Weights of a small transformer language model.
Size: 16 layers, width 256, 2 heads of 128, MLP 1024 tanh GELU.
Each number is 500 + 25 x the weight over its row's rms, rounded and kept within 0 to 999. Layers, rows and columns count from 0. Numbers have three digits each. The size before them is the row's rms in percent of the matrix's.

# down: layer 7 MLP down (transposed), 1024x256, rms 0.178, rows 56-155, columns 128-191
# up: layer 7 MLP up, 1024x256, rms 0.189, rows 57-156, columns 128-191
down56 088:512516482490549515456465540510488474504498520562466500542485495483518523511484495484494554497543533507500490485516502495503480512491522539538490471499493541472517474489510517468525473498491510
up57 099:489501550467448483498529465489512542509492495502485490464496510504513520492515532531482472494466456543498489474516477519491524564495508524506484507482518493511498559504455485505470519470481514
down57 093:469526502490503474507501533521510537528498481472474483491495453474528465507542517479487501555516501507487461524515530491482505506506489476508448474497514514474560534506477494498492446503424461
up58 088:515489487512507537524458467482511464484464503558503479484464494500480473522510505509512479486513492457502540505509517526523510498518545479458505570488506524498510467474504472512502512506477512
down58 094:512497484505490519483488539516466523521534484473464497479508484495498470523518487510531523440468500472502487500559461512485524491517499474482493495500498549506497459539495491538471500477538499
up59 123:444489486499513522462488481465535493518502469521495526519518470456454497512540501508529512489508501449511519544483451490495485510516512504479512446569486502463530485500512570491519525496517535
down59 119:497502508485515433517515545480510514543460512547516522505481489493461479459485496523523489498502490527525506490522517520497488449507440492506466501527456540519518533498506475453511508506480464
up60 102:502487496525492485487529511517543508489510501500494488500503507490497535513499490519507517528496474476492503470504489515474471537542503458513511484489465499520511503487484496497551516470524513
down60 095:502487528468488491488459544496523500510542521485476515480479507499492481481514514459497471529530517490479526547489519480514525471494537537500483510488533495513502480534525481475496487485505514
up61 099:500481553485488512518480498516488509464510513488532518528494439518470499495490495482495550503536494484517481525496483525487477491465487538491521510498502473519465493537524499494525504485511504
down61 100:516505512499508475491506481487492469487552505505501499524497485501485531520528456540516469502461495547458483512441455480500521523482513497492488483481488511465520483459493535494493495519516549
up62 104:470447489500503479538524469511476478496501515466512545511477573523479510549503487489479485511489484527517504545457495513493514498477479467493485520486498486501562451499519529518520505446496501
down62 104:559544523473515524495527526515484533488482504480488498462491475475503497493482506528517542463488497531511491481483516510519497479475510524517518490532526497483497528498474494492482481503477537
up63 105:492506506528478486535513510508505502465457495454505529481503469517544502465498488499535518502458500484532491469519520507512490496493463453496509518504519493517509585474480531488467512494481503
down63 108:482484514502514512554526523461504488510458519469497514492519453474495507487507503504550505531476462496456476474476508476480504532512471518492476518501480471526532540492502510520477495516535480
up64 094:507497495496489500443515521502536526532507472517503544486444537499458509436460521522487494513526525460479509503496529520478486516536523527448561468491483482523497510495477492482455500546549528
down64 087:489470495529531499488458482470496459433518550484509479537513506491500494537498469467514507502483484507476475493467475490528499489455528472538495509496492485453496476489500508475510477503454487
up65 091:531515503517472503520466480523499514468454498536509518498480522526497511495474446490544453517485478496452509532516517541450500485535497476523483491527483458469471502498512493505474474525496495
down65 092:500531438506466485499486502531497511487563484455518472505524483485534486496487562551487515498521516509517443477455523477532513523530499504472518545471502510455527471526496516466554505473477529
up66 104:502525503495503550459501470508474492480473509514449471510572509514471457481470479542525528492531517540531500471477530543475476502494468507550533515515506533452499485456495504512525503526513477
down66 112:525526511493485518514507506477524457468494527523488500511458487506505510455556488503489447512468520518502526487530512506493524517479511476481515514501522468525481485494456513495497483480488540
up67 096:523514430500534517532513494498499510490520455481497532535507509470476488533484502527525508502467478501523522478478448507445476476493492519439489497495512445505513496504517505479517513467469483
down67 091:484480515470446481494508508486471518486456516507495525498506492491481546464506518512519521571486495525464513521497533471504458513537473526510449467486485555491533496499502479531498503544551512
up68 097:497542513555519477502508499491512490497514479507510509496498511497504466478504497500501482455507542519488491515558518478520519537520538483483489497560505500500490483512501540536503510513498538
down68 111:481522479498499510497504485540496506496486506499517520484497461464537514486518492474528518510450511498508481469475494480529510499496472506566474526486474511467498448507522506489499470489459452
up69 095:471538554490484483435545482503528471499503498471507487522524514494499544505461499471459510484523510485488475493498491506520484485506450530502472446514517496528468523465484487472488487451519555
down69 089:534475513510500476545462539504520509477510526472516461499548462497488445535505483501518532484475481536473550537463513500522546513440484518524478537515522520533522522496515523521508563539508489
up70 095:515498470501543505493539509464539429493462486550489466526478521548480495504468500506521526496502532467495510531481484541479479530498537511508510497495475484490526490508533518437502492488502480
down70 106:512473494476498503497514522435548465512496497471499503482545517513514516501490502517485522512535518529515488478487517464494491487485493540487517530527495491455550495521498522458509506454526514
up71 099:503446479472514554511512510477478548534516478500528523498467500562491521465530509527508499478482558493506493524506472473509506453558502461517511536467525465486498526491510515496509463506501497
down71 089:530517537472505508463525486490475512504472509504478512555464530487489479519469474493495452495570458508478480499528555527506482496516455478520525489521462496507464512472506500538474469492532550
up72 098:500523528500524513497518477481514476495490510489500495496462518522493513533510507525498520501473509480490542562501519500518500501475505495506528468492495470510499483529482515495467486513468567
down72 091:488473465507536476486533515486525524481528493477501499503505538474517556517492526491494531493519505526489486513526510499491498525522537507519508488531517509463478496496562549498524537468532509
up73 097:471555523450489473533481486532471490498505513487462531487477466511493509550510522480516521473459507495482508500435535490498496475486506567466496536481448560463492486501485473453454485517497509
down73 090:520486468543493507477526490511554547457548481509472501476509548475517513483472479528540514481541467509476523497529509544523533500517492491484515524486525429505493485492484512511490513428467501
up74 094:519459532519526537490539491467575490480491509425507524518496519464494490493430476446503505477513540492521478508523509487498516532486505467523518492499496448486418505513531498527544512474538502
down74 106:500498514523502475518505472503480507578507494492500495511477508497495511477458517521474513499503469432551520471503498495524485493462481485476523491494553473470504484532505510460527441477525497
up75 093:520492543517518475496477478472500507502534525484463525494535488535556510497474464503504493508489474493520510547478540546487479526466531495500484534516504494501505489540496499524462502473511490
down75 085:494486513514496517488489480509455486476422519515484494470473514488453503479522490466468515482523530502513505497494526482502519490515511472519537494484506502466476546509487514519546516485566521
up76 085:447511501513507439526513504517506490492519499512542493526526511496519504489422479483552506540442505549456507475475495513495479537528479500467490504505463490486516476479504502535508498509502443
down76 088:508502495491524495503537523500484476492529481495469475488478533504476512507554524536504485513529456491506492497501517490497516514525473509524506495460572523511466506490496499480437480493496551
up77 093:457498527478477474542477487470499525482482449498508452486535463485540486516488494533546500503512560521484496498532492473495500515491487500518534487472491496491468499498464475495498486498454535
down77 087:511533522499486511466550495491468515525515515498480556551506520499473471487472521506464474479544486495466480460455512535478465485522465476467465485500494495523506490485537531512467473534539503
up78 096:503500497491527504484514486496509484500463440517545499474476517526463488522501476497495464507467471483472537450519492423509530505471496516538506514540479511542534517513481514478519505487511543
down78 090:493515486487469504511460532506500542563512518490502509545535464462522497479505535505492502473503446571441466434521484536493534497480514531466475472530496517529473478486497502500503506481521515
up79 102:495485530493447492509502514529511516508520485518510513497500509492485458474465536533521554487539471507502529489479518485505459520501504498457516470504506465524534515514494513488530470506510519
down79 108:461489481466497500509494510479479500499489491482455504503487492492543528458549459484496508497479510504471522466485493453513538497459515479509471498525512480479502506498510459470511477526506538
up80 088:489453461486464483522505503514513516503504554460505520495527499442525541487503507500490514491543529501508520520532517538552546522514526506530446517482514462540527494485492492484475497545501527
down80 095:500463510511478494508506493459474492514481509540460498522443489538524525540545469525512468467488480490512483514489507527476515497522523469499555535523503499506463525504519525500494525488512538
up81 099:512524551470500556571528542518493509509488473474515490502505530485468461500545498517476488543485490515502488500490536496490513464485530457510500483491545507503525508431502509519486462481460544
down81 091:499512480477517533487504524491507511540528499501495474562470492505524481509496524458531485531533548493487511493523465474518511519527513469525452471515473484456472527541542525529475528475491477
up82 099:518554521515502524496515525507495512533463510499442496509494486481521497484504521508478556541495485523498466478519499494499468488497510487524479444532505499476492477499530472540492568522500494
down82 093:465483517521485495482508449497468486493560495479516477507521506450544500501515509491533491497492525475534486510555480511491485505512481502497492515514476473503482496532530552467499508525477534
up83 111:525502519511502477466495491465503515506478538571458495509523515506469508526508493507498531504495555468509513539471463455471511528469489458515495520496544558502481483495519492506470514514493512
down83 112:500503496488499468497549479532503515519500482517512541503548447525531456505466468471492475530517480517555467495499507504469479541508513480509504488498438455532484498484497493551517505466496507
up84 100:500561452495511532525524476506486495460498530481482462488504534531494525524462513533512464539543500489480515533506487468486493503491485510488497545505476470479474501474510503506481488492487493
down84 111:486512475525475487505503459500500456520526475487476519497518529542496493532503468500473485488460471518478540506471479499508511486532523549534534464525495481541504463510466503508461489483514482
up85 104:473496536517509506490547463527519505441479519528522506549503494516457517485491487457485533456503455506521503515474517492488489496476508483482450547500538516521477489500532418469504545485492513
down85 101:511466497504424501515491486485532499524557498522487473484495481497506526525502524493537508497528455509457515483492434519501466531492453499528498509526507513494488522534506484482536517497454484
up86 102:545464507477552433550522480515485486493474472526484533501480503517481525541499528497519481509508478504502512540515518525488480535477521516496521494444457504529481456505502452484483511473487500
down86 097:531506482497509484505465494484481515466495469513483469459516506513522454487481536552497490485476512486487483503503512450514494509494481483503500524509535516511479489544517486470470509472476539
up87 106:536534538496490465486529504483488507488519538540454458511486516501503508489490491517524541491507508527487528483494523538481516487501492533561574530497465508532463488486520493500477514494475498
down87 102:521457493552482452488505508467493524548436499487499544501463485513503501450497538481526534503524523494485484530510467513489459497516493456529504501499534494500486510463545512495475498463486476
up88 091:522518500498522512477495516534521480477471510474513493478488533474510504524474517550546486501527527519468486493551527543500472475485483491476531504553542527495509488538469499533457514506514515
down88 096:485499476476497476513502547481502522484549487524536505476509512511512506454530502479496490497484496514513570489491521525487535514474482530459480491517509454491532485482547460506487515509505491
up89 091:494506524479471499500482506569458475502470492511440505485522514511472552529491505534542513497518486514476514511520495488530512521511503498492471475509477492546433504494469494525527483486501461
down89 047:532507475504525530505527489422520519514500510504564485507429513505553435469522512514494503488524499494521504495503497540484521495506494478532493520494506516490512501519509491488472503523499525
up90 100:559536497508486537512503467536525463519464449505488530516510522476509522564518517464498510501469468547490460514506506509477521538509512476475455546501466465483508494507490522511523512511506548
down90 081:507480549436533500492515549477486513488559496480509506479507494504468483457477490541503498517460476442493512479502468486502451471518428511498501464457494531509510512477495504519490481493501487
up91 097:504537491478498499450492485473483482517454534507489500470519567531489497489497477503531480496473532531516492490526489481503467477529440465494488472517463525530542461509541491513512503486461491
down91 083:507461476541511505497488507507539542535528521506511460515468474479511527466532531476466540490513492487470537489515547502489518497461501516519557514489581457512486489497514485508502495499495502
up92 105:503552489490469485477477488471504456518514505547538492510492499478479552437485523519549479521477532484500482543478507476470532527526459498492553473485545514535465501496507526494479491491519483
down92 108:544498496478564526468513523457488482511500488453547512470483501498501488478461502466499500477509476501513545474510481482523553497544528498545458529507506509517493478542457520538456542500540522
up93 095:521542493492489492501532513485461492479552499491538535487521518496512507468475494478474514521482531482502527495508483464475530493497515532504533463481494479493501509497534511512488514531502479
down93 096:491510486514532478527487525459497506490479493474498476497496495512490512497500466477476506519541524490487468436454466458496477488525506527544470478461462487484521497454515517512515472533531499
up94 100:499529497486464486440468472464529506530462508508513486506519516451525553509510486466555513497467507505541517520478497511505525537437532496500548515483499482468478528487483512480494499453529514
down94 099:487459517514525511466477559511498485431538493490507478479511486491466504509490529514501524515498483493475465505522488504475472475530491548498489529484505533500517495475499515556462501469509506
up95 102:509504517501491513497531464491491487490553524476493525503488489512503474481503459515476483438487498479518490486466492434489441501507468500470541491491479495472486474540529485456514529507512499
down95 092:549501455481464504499483548546507524493504477491521495532501546519492486503508478519479446459465496476553476546527478540494534519547503492492455489566520533539509538484510506491491529494469505
up96 091:521460491498493484499498519490456519490526475506537531491501455472523481485505486522500516500469516456496514494513479448510550533490477484530512543505432478492501476528473505519527495471483474
down96 095:508522508473474491516528467546550476472482481482499489479519497504478481495437573491498555462484492453518487563481539503431503522487516452471482470524488537472539487519495518486507490500510460
up97 114:483474520517460509479531490485512487499501486502511508484484449509526505493456488472494475535530522454457488536503510509494458459464467463551501526502448485496461518543522494542482494539523444
down97 125:511531471502540455490445492508508519534531471512461480541486497450488522509444515475473531504474498472510514532495488483542485449495518464514503505469483535521528505495512444519485520515520470
up98 103:484453474477468484500487522500523490533510474454480538529520473441531503463516479515516538507517472477463545509524441524466493539496463457492539490504454498485448466478488483456512482521514459
down98 102:502507498512499504487493484524514501476528511560514455489489472477498473524515502469465511486492500513517508481526500497536510494486530536509511454475499538523491514477486469494469495454495497
up99 099:501471525513516499502516483520496500500542485515518536497467501545510507441484528517515438477461497494491515475533500536505532483528472518510503543522511455513492549555517491512509464501530501
down99 100:468525438490483481497462496469523495450496532509483538542508481481508513504512486480521505539503536537509480492528520471485483484486497474477512480551515497509488511492548514518486520507506447
up100 106:514453519465515514431498489537509481536473510518529507487451536524511529468521512442477535488458496465503523478511498517515478503466474532492519521462498529546503471487486495461508459518495511
down100 115:528487466476498485502519510494498484523475518526502520476467532524495516469530512506482525510518488478464440501495501503498495537492496472464520455539504495485455486543498472502477489573491517
up101 098:486475525491481470512525497470482464531539478497513519474521532500497528523529471441471494495560488525486474470490501469508511467488500479541518482551476507451480479500438485520484495546532482
down101 095:542445516509531479494509509495511545448497503482537479448495525488529495531487489493502483500450485484482546518472501562512536491505493524540490478499553460530519465423502480523526501492540536
up102 101:470501467453483496535470514503481498486514554453540490544450449502524501492493474516495458496498507491444504510460548499522494525502506487510522499514524522492482498539509459466483536488494461
down102 101:521548527529515524472514491520492501506481492536507508476507478551454511504515477521501539462486497430499515491471548468508474498517521499467495493525469462460539505488506497540474493536489501
up103 100:464511501512469493474529537545493500496495512471484509508529496507511486513470494521512484457478516527486497492476536536460448508463499502532482526485497535505546565516505524507538465504499468
down103 105:534523531467540516525488466488524488538533504525520489467489468436487485465477493437479483490536475494524458491523495493547482530506450549460500442504500479493522482501512507498507513515516530
up104 110:534546510470516514547520509494504529467481515524483474519510531504543468534461485519538493483542523510498513485499521462479514481539536509465497503436518523512497497518511444470504505547498520
down104 110:487509446491452507492512489510534506549471499484520510570531471501475512490495511501511472515488515525513491475504503478537496529491582487563496509508473511524534513473482475495487524540482514
up105 098:507484518465515493505528503500492478528471495577546492498546507491474537493484514474474505564491500480516477499491487490494507474524474463559459491499521520463483503531524458487534510479489479
down105 107:484502510468495525475515486468476432511508477486498537480546503497492477503492533495527467542491454529481501515511486536505507520566523513503504512480480492505509455507473544472497512434503462
up106 102:539513506550483521515469524534507469506498501481541508510479517517478498471492491550507485470473480487535516513446512509484561502495515493469512517518526524518498480493525452453484476529473526
down106 091:495477486431503482476512471530480529527531479456495538528517503496513489542492474474497525485475442491482466456559513488485504462537501514526525461489491479500486507541493496511491504524518531
up107 094:495523525504526453517490467460501462518522502530499436429492550460477511515504447541527501493477487526543500512531495488528499536503527524552489457504472507455502497496526483533450474480521511
down107 101:506493503508499507447515454498504519480518527474499520466488481553485512514526480518483539510505530458492525498507501509464512502504498521485522489485492496490507491518468534515494478536549430
up108 103:476429534521479519516499495472479509475502516483456496498525468488469551514514507475506514506486530470477492494501471489500543536536488481507491469484525466484501496492504523516461513506477470
down108 109:509441524477519506559495500487485501466455517481537518459469525506489523517484511493493490487494475469473515502466461483528505541483516494505527540525524546521528489468543504528540497460517469
up109 096:509483498560464455514500479488548490484493509488516511518498464494483487510480485503510522537486474463492504508485535513488513489520514490510542485477502512504518461476468504530480480494507495
down109 096:510479517462468518499537509544493492460485477518480482434493516451514525494551521497498494468509542507480494468523450475540475504546512460511509495503511511497464517518515501533508498523531505
up110 100:514577492515477477503527535463511521558508499482500455478491512503477493498535518467546515474519519534511508483489506536526525500484548509509469520510510521466538479495488493539492476522470469
down110 098:543446489499538532538517472550470481483518506467513480471480518524493533478453499479520529480514469516492510491495515506495472483516503548523508479468491458495478494477499488502511514480524492
up111 102:491485518507476515510522510478505478522515504502467483482468466532528535531495481538524510520501454459476502473484511481454484520519506503508507464477475471492482532513510494480457456475530525
down111 088:504556501540570497459475519523509522492493462446527481489501524532491475513490478519503507482482503495523482512531509507492493495455458468471463523529479549496502504506490504518520493490527456
up112 131:513524500429522492486507515497542524457509462477427483471491499539501484525520490490505492547484450497514536503486476498485514523498445495487529471491519481501462426522505489494515518461504489
down112 123:513450502491521493494492504466477486538522531504483521467541513508488474507491494494454523509500527502519502541520526516533504510528505499503530510498460491484465474499451475462520484508485477
up113 101:470510486511499567475508537470506485507474534507512531481490517495475504512526519489511544511495503512548468487468503496504492472535494478508507480500533486507494528513522483517445487495453521
down113 103:510499531503519504518525509481515528458511537530528471489545482510527450482512517444509473523503458507510495487499499512527509522494459491476540483437513557527492450495441497520502438480543521
up114 106:442520525498505461519521539453495456510508484450530580505461524495517487528528491483475509519501497487541480498516516507488476486503500453499516452528472510540487513568492510534517470479500514
down114 094:517462469515499490469511502436499513532473498501485464495498521492518510490493528465501439507545462499489475483488516500527512523511531501537481497487511500421543503506492503468512553519497532
up115 094:518481487498569504511560449514516511466533493481514532468540483479504491507492511482527495490481495469485484488481499509513475462485538511523498492528538509484513544539550495511493497457477516
down115 099:467519526535475498492447512535517531516545512511531494517480489524512479525528523493467476522474471515484527476513471498442496493509519510466480473549517499506495489505462504525490506530470459
up116 098:512493502470491532537539561529502493505511480477503491488509539496554498485489505482488528492505491501504500420509490519477485507504451465542499462491525500513495481497454494502530515449482470
down116 106:503529474487535495502542494514476505480512479560470495493444501460458514500506469463496502495552507471535588512509515464487532491510503468516482498490490480479478517487530509514515459486488526
up117 121:491468524535524463500531514530495464493517482483501522499493467519532546448535509491495534493496456479523467471542483486524550499502511513530490537511522458507495469490494535535481503479460492
down117 118:528492480503510512490455463493523479456516530490487508502470520495511520476468487510518458480487457518480497496468540483551508513506518517525483560493512475550489467511488498493510493469475532
up118 098:501512504481489493505483507528465486504504474541508509535487468532488495498478510477505462503519506474471475470510505500546479512493489491476459570457469499478512496476469519497491505504480493
down118 084:530509518512514476499490496474495482500518474497526601549525523437491495472509510519510528550518477508512487503483537510501499512493518489489459556489534451479538483509519473498503522467481515
up119 111:515550548531472556499544478496507527445509510517504512498507534478435474485491507541452492523506492487478501550487460533451528520489497483499500481508515526513509478484500504526513488450517551
down119 113:480507545456499525503470488496496483465508480468504492484470517481494474506521516493499489484499468482510504514483493517525544532542511560474502512528516512512460471477478559493542501471500465
up120 092:490509513510500530522496496556501478478551516454494498491490525490499531533497497472515535500499504446518469473492459496525477469524535521509507496541452496519518486501466481514491467508465461
down120 097:496477498476533497512469506508518528490499491477478514486495490519535530466507460491474482521484509474530533516458521528478505481518484501485513516497522505510507445518526469434479454444495466
up121 097:506517502514502500519466550471526451518563495488530524505496527519512487470522482468487526477478539478496496460457542495493497514512485490459541453466502472460524504500481501509494479509506466
down121 088:494488500500455500494478450511445477467423505509479442492481499473502515501474514520489491491527484500499513496519451492487454500532503486535467504549490517560474529524525480511496546500476521
up122 103:506500521527448488481484466460481497462506462475503521479509464522467560508499494516518513456514491534464513487528447504454518522528489485521528486509498488503509504487497515475486505517500529
down122 096:527498487478494488546556480461455522517485507473517442525464494481492515525458510490482533520512545504507495492502518458477506492508490507513463532465500517463503458516556474503454533515482516
up123 092:515511518474481537484463498472496472472545511544470487516489516509506498488472519513493490517516488503467482495504472531453470491484479482488504532543503514491506496498459491524511521454492470
down123 089:500472502525492497516505492494488531517475465477516498507531513489501482497539484472539516441533496486540524507480525497514489469485494500487520520462533496555485541463497539510511487527526523
up124 140:468451469532515492492531513407462480488505494478511485512468476518471534466490509456493518484539495462491534513475486477524530536456526522543531519467502521509508494489549481522451495526493516
down124 137:501563532490517502498493495563538530492480516505471521522486517512516477500499504542495473497481500501521478476513513528493480505515492479437478528503500473507505496523492512525558476491498484
up125 100:473527530448505491493529512482514541477525517526490496478444504449547527536501512542533507451530487476496523485487519459485512476505553501500474491434502486517495527492510478485455489493451499
down125 086:478469508498511468469470473488555507533468534460468491521526431488523503456487493496512506545483502510497501536485495486513492509516481479511453508529520504519503533553474515533507496510529495
up126 096:517507499482477479495493522497488492512509513479494465466536528495515526555503506512501547454532466536452501494479479493546520498502502491459541500540488492492551493506468493436542467530531545
down126 090:495484492502499481477515506442483507516515503534457529503441498459491504492519513495524481510505513519500468503521504432481493506496525542563497537518506452467487496518529508551467481518502476
up127 123:523482592549436494520481501519511507497511511448555541493492514536494521469529509444510531472471512519513527515506505508490528518489496511543465548508476522520542514572501477476497524488545475
down127 120:521508530495487508505494543505571552466478489487535488537505524519508448520512507490507461419505463535511572484488514523531560553495490509478497551506512518536456471529476516547481536475476497
up128 099:447472506498466513514570506499488534484482485509506529466502516524487501540493517509519449494530473513488511486482443461510558502475488535531500505544524504521467484513522509474506495521498452
down128 105:475492522545561569548507476476581484503482504519509495485491524491510467547546491472515500479509487543501539511499517485487498498450513490499519527496486467494540502477489478485510466495455510
up129 101:529500487540513507514502488475525530509480525468520496506503522514479553457507504452527518554511528490516531521526492465480476559502492510495515473510462506513525478490558526484521508492487455
down129 102:487454480534478495498486514474522523488483481487516483486490456500464477511491523526516501509492517555518509478499503499458515469477570496504480511489491551497513546460482512515485487560483448
up130 098:500506513497436516530544508514498503470510518488535517515515509461463553494530545492495522535529505501480463499512522454485484563531505492472529474492511516496480484532563526461493499480508514
down130 099:451493511474492513487532499524469469569475508495487493508530500507519475516525464470473533497481471494529547497480520531534478484515468479472471512480493494488543510518480507519553496520488493
up131 089:502485506524513512500480500487494468514465516527497465489488500501468521488474534435494491519514480469492491489464504522486498480472481521490502488488489479486455467526538483512524470497493488
down131 084:519507503501541488462510519499509495548532504502474480482534479476521485484521519477548496506492485521503506468477537486505533494525490511524501483544455469502499508461527519489474493530499499
up132 104:500471472522496509522515485505499463528530490490465483500493490464467493487514527495494516500483483543553474518512496554446509487491499500530526546507504481513453485466490488527480485505480525
down132 109:523497517502481508479511506549529478504518527537465480483509484485473477471514514473453519513479494485493524512499468512505518527515483527502502507447485476518508478494531465496483488502497510
up133 091:514495502491505483527483500534481519458480468545478508497507454481467500473468487513546536464521485490536501515455507547471498502485468493493480453486510499507516487511486478518487547500478482
down133 097:488487475504504464505548523507456485480554492513535496518492489487478504519509538456529539510524500508478493476539527479452504506498497495514520491505498516490525481482518466451443508466494545
up134 103:507541546509542501506519510497459478462550521502495494502474504478515492511486452534504487465509479451507536517483518511517518527489487499534567506470535491527482487545496486517466489509535543
down134 107:490499534476479449511542457528452497524502519520520487513492494519470458499519461494504527483520454487471516481538460514529506518511549464514503482476458477489516576489500494482484455505492469
up135 094:493522533448488503517470502492463487496506502473525492493513510466458469506494480519484533454478494511520498504544486516488542516534476494544486500472508504535482480520485467518524474483505463
down135 100:522533520513506509472482536502467530495473492560513464568498484516514498537494486522497513528513508480462489502505529464546497488482517485515474506458510510491485498496486490502496538510527526
up136 091:492490517512512499551531503528511496470527503533517508499494514521527507481504468473506492497521489501547477495493483542510477460528514445526484481527473476495506493469534541484495555508487487
down136 081:493472443459454489497477475501549488562500497469521477506492450451500489514499502481519505500491500538507485489523529491491495525477513529489533523509474532512511501495450483517502496525513477
up137 100:487533538497473507492519523531495478526502497546441564490479515519504513521481511521509538493470566495468502527490515494511478515473506542501515488510466494515478504552477479524501529481480496
down137 106:491530489495512497502493466490505476514469505514555495537526497499494510518536502448472523526513531525513471537523495465510471476541504518502508455497461502513498497468534523506456495498515524
up138 096:527478490521485488512521517438482475495492478493505521563567516518532487476491520523532528459510521527515471497465474459487454487487467501485486513553492526496470516501442529494447523505511542
down138 096:482487539458515594510512493544556507554497451477495484497496512495534522472478477524498493490516467476489554513552476582486502490519476473544477489534532523538497496518502505477503495536503495
up139 092:469460506528516523505483545506475490540516512505469470497474490511488489486481493549477524509512547473529515517516472484512519538483479513491496502489484487505513521502486504485516502477500517
down139 092:463486538554529530480457483517499548511503445507492475500501483500508508532573506534522466475436519528495490482480479526491497488489539518506480508549477529499493501502501493520561531501469457
up140 095:512502546515511508431517505554478521519500462515484512492460508526502475466506510491496533510481489465499498481480530519486500507489491523493515489480506526499505486535478481519468510544501468
down140 091:528515452507455534515552498469535499514538481515507442519500532502499545503528493478494509464513516538546484467495470492492509488459517503485502510489500507477523509466504528495535514515533511
up141 100:535444483522510520481467508476512505518504482526538506447484491521502513537510548524513521506488524493486529492480537445489500527512556468495552562534529492479496447470485452478499494497481455
down141 089:492506459497430482523449539532534472526499499491486482511484532457500435502479472558475518514536516489500483506522521525491506491516471473536507535478482487523461486519498474513538480477528490
up142 092:488510523489492520495502464521462464509514497503469502522499507484518493440530520497505519499500510540489539496529499487440519501478495505515524509560491546519502515466491501507551537506539499
down142 095:466515498494528548481481479495508528470483463496486523528507461499504515496516481504493504448539516459462465508441511476483493470491488516467506505467514485473491518485523508491484436486486538
up143 109:474525465513501478511530475512512499466468523475482510516542516472518530478518488504533537478523528477448513502467517460526501583540541495514506521490487522476509488515466521508492497475492533
down143 108:492558494550515478489473471534502489544536514459512494501463494504497490498525497473531522481511501530487450464512548528473523525440495469482483505462496530456487509507549461463519504502490514
up144 091:486498534510451502498502520500495500515477519484518532521484521484509523493466505474474504512519539493506504518519490432513470500565513507520529492467495526543525513512450527479497537520503567
down144 099:492495447520565511541477507497511499455530506540530446548507484500503502489521467515477532497479504526512514511500485485486505503488507482511394499554498507489494507498542469520503477489520459
up145 093:516521502433481525502489539476506475495488490478485485533495539484480517512483502501495495455519506485461528463525484492506552504503509515437535515492499484512476525515504462540481479523497506
down145 097:491508493542490488519542499539495500511494505485496491477504450500533470487498463499499497534499495526525475480478525519520474544491496544542471499473523483504473487440502547531497524472493484
up146 089:485510511518522509485487498545478492501503457508475484510442520473571467505542508547487488455537459500526526486494529523513527514463479491499516511545469509482540542467521532519488499506509464
down146 093:482480524479486518492491515492484549463537472515518529491469482501486503490520525498527541464526454507459467468520514511450488439509464483460506480497544478528498514495524510503473522540511558
up147 099:491484500513499505509486511495536461503514500495508530517431453496489525487518475494486460488493520476502523531470475519477443489513538468527483505537504522509528489500522520509480473477529510
down147 100:497518495521504467500502540499499528510506559516511477518551545500502526484507530515557512505506502492479478484526499483510527520471470500437501507496485515547494451508515471526500481511513519
up148 098:520502518556473519513532484498484488506504476542487506494473524485473475503510459488468512527492516486441538523509542476482529497501538513525498495502553535504497500480475489511488499502484520
down148 098:521478512469507467463554488496500493503486516490472517493510543484548496494470532526485481506475521498560497478505510492442493515497471515511489474513475499483481534516502513455542512479528483
up149 093:511515496480474504487498459541529495496449507496469538518506485491524513509528527506483528490477509509489493480533477488520512491502484497466520528493519519432469529497484480494519493491517459
down149 085:499485496502552512492478473462418490507502532482502490507477499546519485499518478502520473497548483464442508465469488505486521538516484489498458489500495451511465495511553504495493479464506510
up150 101:559504514474483491485470540539499468501483510555499501506515517517509485567509508469465503477518505547529493464474513448527473525472539518510507486520505504493468481477516513501462459517480495
down150 099:452518494496540473461501499475501522507521487483501461480490477466464463483526503498494473551482471525478505489579488476481547472519487494500503451509504501495535522518485469465530497474503490
up151 105:506510520516559548475510519546497495466470477545557550536512495504534481518520488525501540491482494510542493487546481508458489467473515509496473498521488494474533511473517459489515507509482506
down151 111:512485518494481495505521549446508516551517550528521529493479485498522551509489475504515474524522542529499505478512498526517465510505542500439518475538513515477490502454526529502550500557496529
up152 105:468462471485507482490527520532463486536517483514538511496548478506489545465497505536474528502461512512556477516487544493509508484485518538524527489510507523457497521503445521529503480502470496
down152 103:511496470472527536476491441512490489496559524530530485480537515538522463519499490534453526482507481491487524492509516514514505471518449562509497536526490450445500498535443434512508473441499472
up153 113:477522477494496462471485491486507502483482494471540516518558526545490549523466503487496506523471494485510524491544528518510510567501483465499494498495490489482458469517502537485465492554500456
down153 122:460458537515501494488535506495500501460487480474479485492493511484490471523513517457479488501477489531473535505486483518506503530506511486557525492481504545513489447533505497495480532534496525
up154 100:480455507540491521485500512460498523479518473484464469501521500518477494499465508462492527472470477471457493449507509487505516534527510479483476535517498505532497454494470497460461549507478535
down154 091:500478542444518529500496510508500523500460467520481482520477537492518498501473470442473484500508509487482494488517554498528491513534531519536469492452477502522475563490526516512473525531500467
up155 099:461542492510483528532553497515499462465483460538514502505505489512486493454482461478489513507539458522509493481492498497516543442495477499500478491473461532480498491503464531519451512483482466
down155 105:544483475565517516476491534517516470477530568540489501540509524486518521483503549522481567497477494498512485440523517527514500478478515536515559525473540490528465492508499478541537508520483505
up156 119:489532538514497558479515471520516474508515475495512531484520466541514566461455537506439498534491522504459524472483539478508469464513485497507455491476517517475496444488476518513539536493463468